python train.py --n_head=2 --norm_place="hybrid" --extras=["some layers without attention", "local attention windows", "shifted keys", "normalized values", "capped logits"] --init_std_down=0.0172
Each number is 500 + 40 x the weight over the matrix's rms, rounded and kept within 0 to 999. Layers, rows and columns count from 0. Numbers have three digits each.

# layer 12 MLP up, 256x64, rms 0.161, rows 151-255, columns 0-63
477429492548526472518497531536531565559535488485479516458553550465501450485455490489416494489596442422555503428544457517483532464456479580489470436415472523473565470506532610468525426507519573
533572491470497491532489573474464534489554548495495519531502528452454508454485445493472464513557480446526509454515428540455588526520606502434550538490476482483475547546566557508522480529536470
506540489500478525471530528553463412543453454477542508470498545385451500529515424440440509507542498432476501554478494480540522535491478486489512537484546502508521537478487550508470508523469463
490503465551540511510488500571551524493559484450497495520473498483503500546475596477510497458497451493526522564498455493441540481485444514495457469535482428483584451579572502529458521497520471
559515446504386538546510480525591523487496486555442440489417490488472487508520494528539430451550485492445510529431476572475548527436547556460492450572511491483451414518520472530478482530499471
438504526504465509515556503522505440608498483472506538500523451494516493569483563454457507538482536526477505517491468459477474518523572438528447473500535526541558505472523476418511484515535509
435517544464561446456468498532474467492503565558571522484437581548493468567419496517532518552559562429509491419526471439481495561470474457437429530536496393510451532525438466478438461570407461
546549422527494452452468492534477513478480513473577511444442533546514485504520499425432484459511429440520529454528476510565470475419534465503471516508447511570508495437501509480535517530478469
536479552509534536553500410534476466523559441525493492462398479480560472516451526542458482462567422564542520452505549554476514482453500498496454473500509564530503492537480465453460502487471481
424501458472499469489440443408496432541467510541496482526546489520500454518521469496481528572464570482501540496499429467554514476512491483503417453481554564548507421461484508512446500488466469
474541489496544526528540523538511463467527551486483531483521479479528490528434472455365580473467473511523462460482501529528501535466542477536509500577425504448474561471485508532568513433440602
521564479486535477516523524447456561501520509571464520511382510456533517531529586493455465484652513492483515504534460499492418449527492523477466533487502479481560500463510463420518488524570531
496508556480553533580530587450520406490487460474425479560462446513465491525524528540547528526494479571579461491527537456573539594474499472528542449460481469497512436594539543594499504521489514
516552486550509461529516482497572536486518432510526494473469519505508511529534515453434587622451477490546482525502514510398456574479462524537475476540531495477521405618557516473477404525539431
509486501556511489462439511539532484543493493456439487465519512470486525501466507470481523547588549578512493482494529451489429488508472494493468532463481521520536509531505458588518523555457579
502486547417515463486478548547495502480539438423501464518511515545537493558506547447493529501572473484505419517477504514465566498438478484485483500440453480471515500486495531535507471480574547
485556514458499528579521472508466487521492496559460476546551511494441520472482582447499459493506450515504452546439482507511563535493511488542619484545594540513501460525494452521545527501489487
634509468522471494545529553487451498482497526499464530485543488531450464415465467481420515536535506530539515487454480510491483494429481449525461466461492466463521507565562515413533541513513596
473474512460554540503540477453557532465487454520478499495517482561479474450416443494469496470550442564469531552552543460523543496422519513487490525471457476498484458542505478544481425503494485
554530456495498473473521464493467473511480507534488463588540485461475492425462555538499533567493562489481500527522491536528539525519563547407472472489473527510534504509454556512416558520494512
464457481531500559475506560483509498499415504527551497525481461571441449431492578554503543493428443497453457463499458528481557505443485495484476540484484536490518457517459516482443508514473493
571498453539520514474488546468426414489517444517580463494514455563492500519468516459542516499522461538470453530469543436501373519431448480544469521494519448498494442539478583584445520544526640
542457506494467495465501550549551552447587428519419556466509511509435534597573549472518512475480474547520522478485545516490487503470487481494525505466492414493482459573550530518453488526453525
546503589557504486514450527411518497541482495492543434525413452504484430534500436538478426426564530390500489433438509478490534578466442552420490427539519495506500509524484510478468441495530496
480480492453519468560485601538573480517525551481506575459517555561543570551522526476605494512530479434455514463465522515517543557547530446499475525506549601515529552541482550517468521514413519
494544511526423469499500545491484434569475587541463487478499463520566517515480465472450519505489507578524489431473497442547514507525520535458550544477517452468482529546461513516531422522406555
476472490397499501555500545471549482580382531522436528513531520574500530445473501506523546487547477497499508448478535489500448522457507507548453465465534436471568502544492478466418481440550535
470546520561455535529522565530582493497497508460536536589579482485526426530543515474433518466483423547486447453505492487541455545524603486520476469542479507538525513479475495453506532475468506
556517467529540490455494432493517559487570474479495551397457487554474457492453497519446551509458520489474468411521444510525473573568544469488577531502475490521550449484494552494537520529472529
484451514552472516586482503485529593501495455494433541477502522511449525520469608546501487471512516450541552462457481472471560528429550420519483465517518493453508543536513528475421479531466521
536484486517500453468478500488571553523585493524526464503489569532513552488524589488467464466520548493476526554486476490519508578480579486497488450542506517468525551469578497580501525497424494
489525476532548583502522559486509516507485543570441486416519532592454488484544527544470587526521533460447516448519428511512465537524464495494459448513510473542489427480495511480499513512412482
568554529493457512510515495523462488516454521491564498453545427576458492499563495465537446515524536480511469513500539509481502505414500478508498518461494510557527472622468516430516483499525554
561565457476576521497413490493531509464448556531566545510528414474477515439497499543517563534470516517511468485501491521489446562512540491486465484528478424461569503510489424491528539521529534
523478498445512480544484454533502497528510484463463533537570519537516565476569534494504486579514463486514452499503481520450549504438410523514501467503498517500534497488503475481473515507519528
530559477431518555457533451533467587441449465507524522545502564480468508485479444504506453433526483494532492522535480524492521444476497444480464546554413445473487488609471542490482473438492485
479546456496446486511512523489551481538497499493530565527518493472459484480512456409447502522505536475440467408450462511512461519470503441397445488543434448480441590448542546472482467493444458
521476472482488490499488475450494459491479490521488498418483469464480574487462471529489540481539435523414479515495418512575477485492573582530514516500556517530543469517500572445567448497517507
552487461530458530477542503452486502516496582530492440453451473446384504512486475454503503495548529499530541466517557477549431464521505482480525472459489497506572497513466488498567499473492545
528546490458523437462498492518510470529542537474541444490472411531463434532457476523502533463507472490448480494627552496495495504485589536403473562420548534462545493466528487475565467510500481
477441539443586481440503549456500499452547571521479449421507506437458559448452512511528555498539524591501537502568457512503496493519546521517474531471470495481564474542517537588574473504511522
510557515530547443443526531487447543537580471509482485488482502516554558481495472588503505503584434519543498453565479535509496470463424456489481546443500427557497483494539465515498465489491545
435533507508440512481456453538492434469510531517543512516497511460455491508447441524512471538429483509409492525562469487469463504502564448510406545434505498472508503466505445530491521501477531
507490508538584436536499518446527574444492481483446478507468544533557525496487511542473494466531436467508504440571469524506437537533574468540528524433482467529577548587555561441563460525579495
502500425470599514522480552512562556541473487522520513519546446505523469438498501472523539473488519524474464544469420497412465494543515488514575466503549471477596470554525517464513476457465515
506515466459565507475522489495581532480505543454436482525533534529477473521487513480476563539535474456538475475524588528496527550492456496532488573473529491511514484588496501428543495519509521
547530555470432489542493465445566446488465528589542423509605519467414431444434465519505449487515474513515491502525567485483488508399531490372508465471537473390573503490518469466447507472514511
507525485412492521477484506468510505510500571530538435477481498481511557423441503530518479451480425524498500492541481511507473529492567541504442518482528429526511421434467529543580576455538531
499407493508466499586467501501564450597505499444500484452450451548519544487434541460492516541477576537474517485433475533523533583499489519496486486451503509542556471527538563486527443524475496
504478460442481505485509424511471513521445532518487434491513506499434555462551561469499502484511467488497483511493538527437516531496491524450461461497521548569537467433505546442505519508486442
544512462469509493542493516503535543555448442471450474464512461506510469532431467536460541551538485520480470513551515433522539497492551508454507490525564423540471510563460491443504508413521489
483501489492464504494463478502515449470604559495534531532492495473471521474461502473443547516523507503500471468527482499529509481468527499505490555481532542483535588452553494475542457476490522
437462514497526524458457461455476540480515544536550403465497519483481547461514523458432461603561570502452520443511501474532479521535418507459539516529522475525471493538502560466528500476487506
550563485498562546492488547500437509531478561474495453512461563545506496513579529487560462446541447477536553479540486457504513476496533465516480499442472553492500473495477520556475529532556518
408513542419429490524489589491541494431505469502460577517504472530462517569615498481456491511502463457463485480555492451509470447457520512524447529522515515535459503511501455502465485486471542
458468470511506502437444539529518472565512509504522477518478495507478489524506450485519481430510498484538510502542431491461447465530508429549466473479499565529507557497446430490469445497538530
486570514444458489536483526484485457516508396403452467492478504529456501483425443479553469543501501514471471533496466506549534499540491521528471415471444408504514447585439486494455412462461541
456443471529478491582526449504547531488550517490473436560473459451541502495559488495446430543491488528472528418505538529547529521584517418461533524492492604434446508490521526532513507544442469
556493559541552476519510491517475502549545418514466491451477489472532510517465529483498544487544470531538523468563496466488522519524562524529506479520535411556528433440564447541495548541508529
518584505480485539514479582474536504506507472484557555482460433492557430517538519472471509461475505494374453522530492553457510546527481429537459483518495492531544537550413523510459443511503468
462554536512451501521528501524512546488503456480517464485563503496511514486496476507505552540460469488566422385518559509541471491477568435491562512521479406532449522545513571527503488504418612
540576530431546482503465529523429480516453424487467436484524508441487508473502532555526480462542479479531548404503527488450508573480494459482503560493527435440509475518485577544507554473534478
480504488522521437527524487499498503512427528538513464549429496536481527487469543483465452494452483497526472519560462435488443521497493489544477467479469581479495422369464518547545535515549580
500518537527417442517487543497586498595510473543447531449504519440515452504552500550510432484519560427499440466491485483422516523442496480458476497539479455508461511485550543506475575524504559
466515452583482495520485508471551465525530535521521515573512515565467521471520447494492464482492488448568500537530528570508528485479585535519503547426475493565493446527485495501496555548459497
481464511496560499502509509435448446495451515554409531522514487578517439482536456419487499457583566501467457500493480495475483534487458517597478481534504433520527487516506538444508466537420529
465478519522507462481543584500545527596561498479443576519466464445514483490480513480444486440508425485578426521526440443501515513451506527505493532455481551535526580523481502478547483461436541
504570521517483472552503538557562474517547518457488563484491525508522541495533456479511541466509439531522497493490450528633484511464455498454496616387517475552521544541536495526518508525466537
518501495475551511528512518521474482556513499445499420507538484535606525524574527487541464517548542501550570486475464491527538551461554570478430485474410486586536494490515451536545447523470581
505440511561518472458498487444490476462509483556529452470496443495458478416496534507607499527524553500450480465519472441531464515480580425465469532480513536476469489504461478530492494612497570
524506489445543463523515525490482591521493457555479543519431555490473513549456498480421466462504466565520377487547491526537437520532492573580513505525476502492503510441473519563565441492512541
513530497488569446521505473474507515496479523478516499544457400517623531489516549466481504537508494520509500482519502538378567500435504495593468523527497461519501573515494525513490445514531523
458509484419450534518522534443394465573483619538516511512473489509481494513489518521508496517542492549512487507577544439504528529546520475486495565444467413553544498506474476507497479447484540
443502507589516502473542536497567482504436555427583493463463507531558488520531457469491533517517545488477494517498463509521475539442469541405463483525450544475460418537496539526490521454468536
472521473466594445432632511557471459539562631541487578468530525529490490544500474441490448464481452490435527443534501514548522538538549470446455541542493522584479554529510560429461468447459473
537493505461490458521482472452452548480548546485522457441500602508494511581461516533506500449526499509500534497439409526473517509546474474501489486443504520496528528483512553459513491584418494
475464502523561473499582486481519499467425493529504508488484522491473499503467530505482485479549508469473583449576546444544453552410589486483502597495525519555500468468474518482513459466557481
438542526549471445558489512563497482448502506507555484545513555509560494452584465452427597492532419515557517537511455480530476481417537491410512542480482478482464482543557520516508452564564520
500467427415501490477507492506460515490576512467391443471546540441564558532499468410467590508494532547573542504523463529462550518542480477522425490489498514430515437474572499528464445505412478
460447513512501505501507503453454519601525543458496498474526434485436550496481547481429526540492485532522482517508497454453453507532461479517493510466524470476581492466504565536476509458451530
475561561485490512521420537570566540450547537468519570474473527491497514539475506424467546488477436459510504503500453530508509489472531507526432505508489519549531532560480578559543449448543513
529520484473575579529543528538466553524532425522445512488454505497456486539568512477589462548456478473500465531454506548528579480515516495519518421506506499561516437519531489586493488537484591
496518551522508523524435535510557479493516512521491482502425503532472485553458436536449472451534466451531511522487460498461495498512526536445514589495544476541520580464463456392531474467467486
561529472569539421486468498494494514459526448431474535518493508410496481530553499509487440508436523567512491456501548548552467550518590454562507524551528499508459522547485459499465522489455520
485562514502501529519475535516490523550474471473507422483483497495483508469521499516505526476470463432539456557458477478428543535533487487513442543435482505534468497549508500464505416451547522
493524448520491493502540483480398439547549493584522424476567540537433484487481537519562441489591492470447475511505504511586527481521550464487496471498530543524501466528463541509504426464486515
521557435521537502540520483501519438534552472548480433493473530456488530441490495473418432497532497554465551506475529426566508551527501529479531498557411499604472507500442493520471474487458480
510429519456489490482590454526545541600489580559499473398496514479490475486484486437534562519509554492585488507513526516529542495471569469428481477494441519489489490481545494498491521481508514
586520507479490506499460455487467586433498493496494442502506506416479510545546449485429469514574488463456515461518525443456495421571537493508467483488459507528508543466541450461452532565511566
389437409457570541498489394509490562466466550485532444504510487526440517586546510478508492508475555439496506502521437508508539522506499412566497573488483450486531584548454490481505514525500483
499496467527462506516478497509477394517510477397528441495542503518545549509463512524484463505488509539419449482519459490477510442453500442506498466469601494530463458520456482488462476523515539
500555489501481430491437512490476536488450448530457456498444494485537415530509460511499491456551513511452505447556441474450569538514454521555421450516487467578534455497463468519542432479547437
508487471471455549551479498498504525464458503528508496446450472549441533530466490495429440483571476565439520501483500475448519463469441513551490482498569508523589416502496592596494437439423433
441494477494528457511461488525521462522517529431560515405497492503515442521508376473484532481512418523479452503549531526548488555464543597378397533513526482549460528551484475504490430548446444
535489497476499473507461559547461563556442492529512424452453518433486495539449470495518550487475451502466511459545464527454516437492532522556559562447489428473474480522550537503476472517555511
566510566471456506482476476523505493478496489535503434536481533445545479481471523479500539513484481466500532447541517470449552471508482478422460494515497527424500548531447494498482480536531495
410390525555474523437564482505581486528516467432597499497524513478522508536470519402511566506486473549513499527521474567482450476440439510501433497500474507528548511593470534559544450494488613
465515506508406441497449521489564485571555532446486451517530469463458525505474478497460482517539453511523549518499449532490514544541512536408576517507491557437528471466551468449527514423480552
499490494564467518563537539444463500567524495533502495485530515527565576459435467499441455499534495513528585458507528464549464496508500445479535522504464443520551461506519500547578517498467610
524518504505454503439492527428451531514482509514491482448426499449598514531456502489451419515557463543477502512543430512488540519443457441535535519485511439533501517471432462494510454489394483
461433520446465587469501458470484532525470461519527463520543502469424444456466467556500501527598492535527464501548481471420526524470514473556465518419542445457493468510450494496565465571546542
527476480501468484521489399485500554541484535549514473535546492525557460552452469456452420569538562471415449481580464550453490462464587468488518487449524571518542547478609555510507502436515541
462550484478536475496473490574469433531465449516501512569526488472490426521512478477485556562498439542496449517390499512454514564541474527534532476568513487483507518478462532495478431509452592
556481565500521453523481506500469533504530526489540504540454497498461464468546478455451526443544526494508422489525517482487466506451499489565481476506433519527428464494481495480423509479412521
593464455490542434429450498474493542505425529537455419478504508556486491578494490563495512446499504475479449451482467487558461507519504494475478600459499502615515466475531473558486515423507479
# layer 12 MLP down (transposed), 256x64, rms 0.0403, rows 151-255, columns 0-63
488487439474487526498529533531457530446502518419473570556480431489520491554531537533542485453482477535421387424455575489438465506456474436502526550432494477514464531418457534494463463475466467
490503499530544518498462516530542491495478445525513498448501487504516453463494511482582501536505436516467503380400446557488490549428513484468558536493461488445498494479572474507537502528497487
453539538499533457465468484499590545512535538526483528551463539472592499501544604448531492454450474547501557489519589476543513469501522513460532531513490460512510498539420470532519477536525482
434489515433490527494525504475464483457513519526541424510493469488472477497487445550471528523540511531512473529514547511530487478607486478382547503485482525461501502428481431471524502505493548
550449495547521462526507475534550471432494525515611455455507487589468504533511512509455481481479539581475526442522567541481454489563551534517495577512477563488530540472537513457492475547446472
504545454493489526499445465523457532469475510462497513519423511577528480520462455447439532421473506516464506507501495490539501484487519420499525509552488461432520489578536525559549457514455523
506517401596557511449552557510535461542541521520493526598512451506502599501564558540493517539442541467462492492508555576437611424490543448486503424452530433525500476545517428443462503438556508
520456529427409481495493521569534477544448505465531533558504556515602505497444493473482463553500506497473537473471527499522428556496507527493552436479504472458464532558511508441463514525490491
447514506503478525554541487483448539436538477505479467462478476485546498520351534504547529461470463528553514489471550521469491523503477528518484548414530530502543486497559495419394458461527463
541544472422464541472457477486491568484490478443565477430480527511535487479510469495561428524499509490498456502466487505403513522443485503519481479476515484430504532470567514458447500481476506
506601504463535429524518508504455569512464479606577497463551547525482527523525505543482531475509499541467531525499601545542503493480444465542566545493535467464492506453445519434476510549521489
617501501530509482508442448493498475566528460571541445509472530474480497462500539503482541523497462487569531514502547541578504492559562535436552389553531565516552490480516538556458530490501439
460523517466512462511514479466496415580519521477530571505546457482475489440470559504495530529446490525544582570454452424493471465580550470473505494475487499445503500475538427466516531446486401
439534486487457508491522530505465509569486508461528515503539439536434476410568531488535488529493543448460573427437557442515484453532468529516549562494537477464547430486546481449550553517533400
539534551464507429506550492465482491443478548499496516464489559484510496553498483507458503485492472464459464588516506495524514561416534503492480473503494584472489495524430529486481466480577460
529542457481478532471539511483504527499537576491511453511504473425441503568477489498505498605476475539508552557504470464561523514523430476543577514481511535431514551494446450486478509483489472
468501555547522513565532456508478509424461541485480581450518474511499534493558403546531565508545490473477511474464531533499488513524433525454521495494464429450480586513552476487502500495475445
454488390455528555523519433530453511456503494470545481437467531492535542522488479511512537457546462504478490586529532548492548489476481438500444544471488519554542533467438475547489513525455491
485458446515484522461517507452455489532526459449470526499451520493521439516492539487501511618528518475508476480533505480515461515494494523492495548513460501486432567454524463449428535456527457
472506476511508600492563477458503427540501555494512523511531474546563439494467475479463470551525456455448540534469524509496482468586513477494553476508511462560464609511535506542531508470511532
462479514509504519464510513494470527534477479482528495450516443509512487455501510513506470453523435546536577476458503503555500565535421441559552486451480513532457542443471431460471522485516469
416520460483515512530508559496550479463556553432575472528538495508536495556572456482564424500551527483507440465519529596510536486530464549545470508464450489531456492454447545463465496459514410
449501532468489536453524434546514518434524499484579558481467476501482526481436551460568500480462435463552531479517489510455435544522415498487489456443439462539463512468473528463527521489494448
551506495486575482561568508509515496526497551553535513441608437567566526481514477445554469467492526561517534524598463563501509469522506423496470489456476527531463505495519551525530463503389529
506512514488451503502494414435525543512499517481458560471419497449436553515545511480576488564473557471476478513506569507541498442598512553426501450499568397430511526472464553436458519515528429
437520519467483519501492499459516483498546439489503556532477474463505498485530570471581491544508503539437522524475530478487548541495462542468433528491431580462526545466564525526593475556622512
537504442465458592511526526468472514551529555472475490467400513448527484481480538467529519487515530477505515593516535531523477468520501518617546545459464527561511478543537504473478566391525459
545532469465484450601469577495541585523564477476549488393471515518447452511527462544420499473458457560470466502481449511509445480488484495560515464472536490535524500527525494455494429518542474
451482548437436524477574496521538452500432542552483503506508544538533450549436523542543480544599554501489583469455473493523531501513523525454478518436525484536476453522487545470410490527545464
497506421480453484455520462502559486527456542472538407527465445466526468545480444536503563498510512473485477558560587523526528511511478516496473516442538501461523496443465516526461465477461454
439508530526498514475536507529530556516487442459524540449510476529546545418463539543486446471520542528529513542493503517493538511566503495515514447478471452502463506435530427529558524497546470
488493486505455461549503476565530562487570476438490516526518472434598573510437518464460436518554481457436550466500518536496452487518476429489487532449465511519431451457535511479463468537556482
535483455496480563472547498484492528510503496521539511532514479458512482497495499468456500480555556473543460507508493506472510345520519516523533548550452446557504564539521517428569486496501482
358532481513470487554523501541442518489507558489508446463524527554517469451421483511510490404473464520460489476429486513505512448495513488533463474531472508459428517475441483551476510471573450
482483584509450560513488473495485523499470477446532489430444463480514484456525447493479469473486446511463509502505510512536513449520486524497539460401520538468479537492529466515484523481538456
475498453445528531500510532517474448406412513493496528513555427536458495501528488514555535487504567505544505503502473533445436560515457495452445482437540517446532424436498465478553505509460483
507477490440502559517485469490507460446485553444515532520498470505577459503444527516511472525505595567522617441530539448522531493520418517454513556459465489433467495468530469537528525473519473
453465440483526497480435507525545483487477562438483575472580527534530519513483514465470626442536547514534465478488468508486514481505460559490421451413503479399521497509541529429506446487469408
469469487476438431520519535548536476485505505470501433464514455518475495466441480514553542491448554512552557442494481568551544462482514550513468501541520476529489466496482569411560478548567463
557474426522489597533467499533539567466568538502465465470482500451550526504498498521454509548471538548521607483428441536457454514563486533579469528555517546525461514540514493483474465511515484
474494536590512584464479528453432471501523513463487550505509486482506396527522491442484486602504533528493463504500463566484469455451484509555453453568441504503445537462480504437496436481496458
513561481431440476512501499525428536448544509462566541427501474461588483515467488480531496538430475561515490548479562532459493530503488481549512476576482524526496508533487500525489508448421502
496527514475419537507502571481437444528497543455498463503469524523454438505513433543567440577500560482509590498484540553562512451497494475554489515490487503459479483490522527471448518535525546
530485488441486451584520470520506494487491568499524481578435448499458571511569581421554489474526490455509476525416598514456540537521538516499499396568581516542447510553496539513510513544519517
404488532544510521448459571489440491508498486551580531542515553578538411467459545498499524543536477489491444554502500482476487478493481593495574472473450446481438465450490522471520506486537455
546470477543489537473547519462469510484514513410537495528518459497449505430494530481474537524476473468482495519459526460529561466502446550502543483440481496510498507437501534569530521533538454
497512482479522529512517475502532540467476495472550474395478510641558460523559498527566427427457500467395472487461500457481527469506528477504452498520500466444526496513541493536516536469435405
467451475437519518505521561534521491528578486517494583491502555492429526438529527452489468576518398450483459485609475483533464486501535506465417470490477578553527471439496546526508463473484476
425514481521533482467517564467473523392504527480495557454501519469514453537506470597480492507534467476491497494455495472478461520470502473547617475509431464432547504502457477497455507546560503
465537526504507501496516451544486538553530463467500531524501480573514508433564482416504496492507509525460469519447522506489483446506452421540514508513459556462499521446540481477539455479520540
498515528518545512539519516517496457543488490521550470528462530565422546467491501446470474490544501520566550555439481467500490561488494510510510477481527507493499508389506545593592493449570454
490468522469523454532432522519538523489431473510473451491538569494483532493534464564561478508478499490459552504481497512508494544458470462528486518511472462555530430585487501490501531584500516
474477451498502523522510510465516551573527441451424476461487533486462427514477517532515511460480493450498481528504529498503511479438470501500488512478510568448432533477529570437513492473541518
467548564534479471469526438556519452490547507450497519524525523474490454467448471513504473515512475524509451466470543547516536520539517522500498443498509502471428603489448491427460482500469504
552546479485494530490589501526541522577435528507441485503448506468541462474472518542520540464513526519569487502516593496437517530465475516536558556456526417457547551535496438458554459563495551
456548513478479505464492527582455502490563484436499579502463511470526535419464451512493437505514491479542521489515562511563526479518481503441549499460489509485531499533536434483525451525491514
570450551480495533478480495424492561502432521536528563469573544518500477480494433505577514556501569461547535440464496536538515443550475461475520524493499478456439501565541470462482541545466430
491498534473467552424589505426478470487516590492435561504504540499548430509429564511568448456498507449446430488472468500497521559486477548476479442467415516519545506527523464547461524470511488
448500527575509507501577476533407490504491515410538476544516494503554507475446459448490544433513529502552479475518479465425472469504522517468446541544475484574442437440547463546461482524474495
451427513489482546513426557484492570388544517532517451415574525489529467483446463563508529513533549480427486522505536476531540482547555504553518482543487584483502533531493430503431493454493533
562518538456519499478467590458464534513428494460512450549461508515548513509529577510478498542470574502530440416494549598420497558511469540530487461493450476552554474505529566492469517474520478
540532461499520458505423545561545493543501471452460531489439459514470504413484550474502454468455517506519436458483456558518508573526511494450522493474497568505461562451491495446503555521536441
466439511534483490464455536476537567461467519450543550519516508547507532456478471490491498547491527433580507479427504465504536548531422545511462421460520475552491506551519581487553493502464542
532435433441579522488435500512476555478524474504526479427485498555436517514384456474472459436527460449464420507518563517523578521465503494552484487481520557505480545500512532556565488565489497
492539480584496507468455547482502543482539480491555522508519552565556541531447453559549487492493513454515535516446551519517514457460492576493562573409465512433439565487554506460482572509496540
445492521537482473458492503483446428467469463469531586436517449525505461492492484521583403501477506451496474465501545515434537553523532496473489502462476426446487550503554544474472502601554520
529518494471563502532458500541471451482542441480551441505542503493518555528486489506551505531496463541435501526549478584515494574462484489471626477467440517467500523550576499442502487580545526
520531525466542479432474443521436500480380492556497427548500462500449535485448528435545435506531521540516572522420465527504529440496558523456582463488508516437492515514519496490497477483542468
473544495512541497509525482545468479560470506554516491498508483508480451436467558453532520558501455529507456528483518483392493491436562499496567477510459522420509530421520559428550531457569421
474528450504554498495463566569548492476455451530456512565470518552430530571515511435385554579471514530526491452561487472530532513477511507507496495508472474502467506525538487458536407471470533
580506484577518512479482558532520496494422578428549458535466523566451563457509534489576462483518573503479501444541483530513465519551532525490514529502532411534498533455412526478527554506504436
508449564554492517515533477531538506469556468465526500479525463498521502492448562450459477478467494507566538518514475500502470431578493563569524501521452480523428597483574477501501480478461499
526534427436561419485471488544559528452471481534561441496539494477539506521491470459499480527506512558485435554506458577459487605528532497512503501581469494487577433507459502529517491555499465
557544443455542514532462528565510516501506457505552463499536449501472520504469500561486492432468532528505579449515490560440439482501527526542480535457536527486469518542543469458477532511486512
511520535458538579461533472491477546475458441550467434414511450499478439454518522608531411510516503483444546501565536441464530460572504502514497544484485606409409568478467470492508445533540443
430566554474503563529496484473407506497489510550488513513418473492551509448500540456508497547487528566474506538498506495517427476487520505539563482540463477476448494474445463485538582499556472
473528460518557545436525456570450515492502466434494529519530482468538522485482503500566474468556445535472471516483470447517444506497462494550498408548575542411493492508457521528521535527472476
556462581488508463484450492546466516551472512484493562431502472528496477471618479534487497531538540482564437480474438510502530483485458446555488467473457512484550525504407520500471481393597522
502506498447477549521594559507435563516613518471499511479504470479555445510489487495444537542457489521561542482541523443565493459566461471537562548455517562454542524470580503449525466478483437
547531531518583438512471560434522499520476485474553495546456468507495463545537461500446461503442521506521510419483494474545513489543465493489554479488455530463502504548505512458509494535543420
469414585493560502550508515533549525445452508545500509496483532479462572577477496487433567572465457534504520464568530423496452501500547445520475479571449453482535552506502447541503498458466522
546491545495457484534501520438492489448506485521512502422501482461484510485446470456488408553440450468519506477490507516527404418508495495469532461496460501481420462432548507512559436509414516
487427539418554607495520492510485514481532508435459539456545502531594502474504497444529503440463582546488513458537552516506469489481550531554493472502488533462529484491464488527546566496482445
451497479459473528505507508406512476500532524503513535429498533509559465509421506414502459490501570545485462515509477421543541526521538508513463487550462519459537430523556601476509507465561499
444443534512468517512515497497492519487526513462504495531551475479504489461508528448484495478480574566549448504535531482472391421518490551513477531551440505432498525462524429522557465463545533
449467423559539566512571549527538530494538580457488483501487507525542531588522460582475445498463445497508480452498531462579579450519476518518533523517497546479498608510529468546512450492529463
510466490512516484467478497486453506550614539478468481505474469575525440491440499511518533503508472509515520477448606479423476499519512488529512501500455422523454523533513417453538514483477510
496486469552474577468495549515493477479566554456543521503473489582508591479523530556480445489463464495477469495482484488507460552498503546454458514404542540551543460492559516599523526494500519
514459517501507537480531497518569489513449472442477491504525476479576516422428422482465463532517406494519477553431523551461461444517557503472591519536450484487503588559526553510541490446461509
515509437521478607521453478473470527460535396506439540544489557498494483411441505498542496554472533484432484500542449505460500528568525534499527574552460544451457499461434505559449432621528516
505558520469517500500517541467456514505541492471514551524422502567558510471493515509520469516527537447566498488522521484507586486509473416507545561540504562524464544489552426529534460520502564
526459526504447474495494498524529552443573536507457492529562528532493476519455461447476489521495444594542545473561583464483486467503519552477472515511398568525474537528527531458539487561507576
394571469472612459550480460564514558568508499498480540537505439505523529495538527492588502526461491496513423427470478579502498450519523487507529468528472525527453463528512477423428476477529480
554509525574528468477505402439553502488499536451411571536578525539501525429579525515444423506503476483529504481504481518540450515538459567474435436563418472483525565529539483457499575540483565
480456516523541489452509527460462503499546457523563489495499494497545547520486451478481547510444548481532553437452490539503546491505499511586569559466498473473416538487512543489538471579531461
480513538525517510511470541501504485551472475494476452530456508485483470527422568534487488504482448524569537488451476438487470549512446507553515494449516532501480574477553447498583472495555493
511578492515522536544493542459408523438566510532537442538463489429536495521455541513483507508417498558535604538568453519517539482526485534559412518470431460519468507477497500529559558574450513
542512546474612437505424468477522518449462449421462487466501514532478515468505507454602513504483491498466532508518500503503550502484534455514447476493490478425395458536481511481531481442524548
560506518491559455458497470474483438532442493589544485537500437533538461555517474489459485541485469516544475507508516580488569520510583486495443503451450493491502509546494457476534510485504402
490506491494481611523568549482430484476597522474486513451564562495536450495509548442481554444460580549545585509506515512539541486474469438522547531587480517486486475486490504519522473454491507
487486552507456547479505507468536543511501528486526529442534545480513489428548508447485444554487496487512529460479469542533557480490507545607539506518486489506405561445487493495451458524563439
502573480544464452497475490449561461548434539563537475442501478547426486454464506512485470467575424456422467496464514532554555531481455425481487522490488441441408514433495551528425481503441463
570539473540539595434469431540492512505559543426470556477518471481478512503495449561552525475487469462531485446493436507499518451500515501525517524526613524508481562463453517394496535589474468
449530547523570469499533515543517505413528393515481528516476449526477488508501501520499457452534523560514455512477480495500528503491446492484543503498436506489546507496516569553457472520437411
504427457462498404397492505461484487564477525464500548471504475496486454484527514530504483632448467465483506461473537497522533496511553487506517524506559510439403479519512463489474584502584497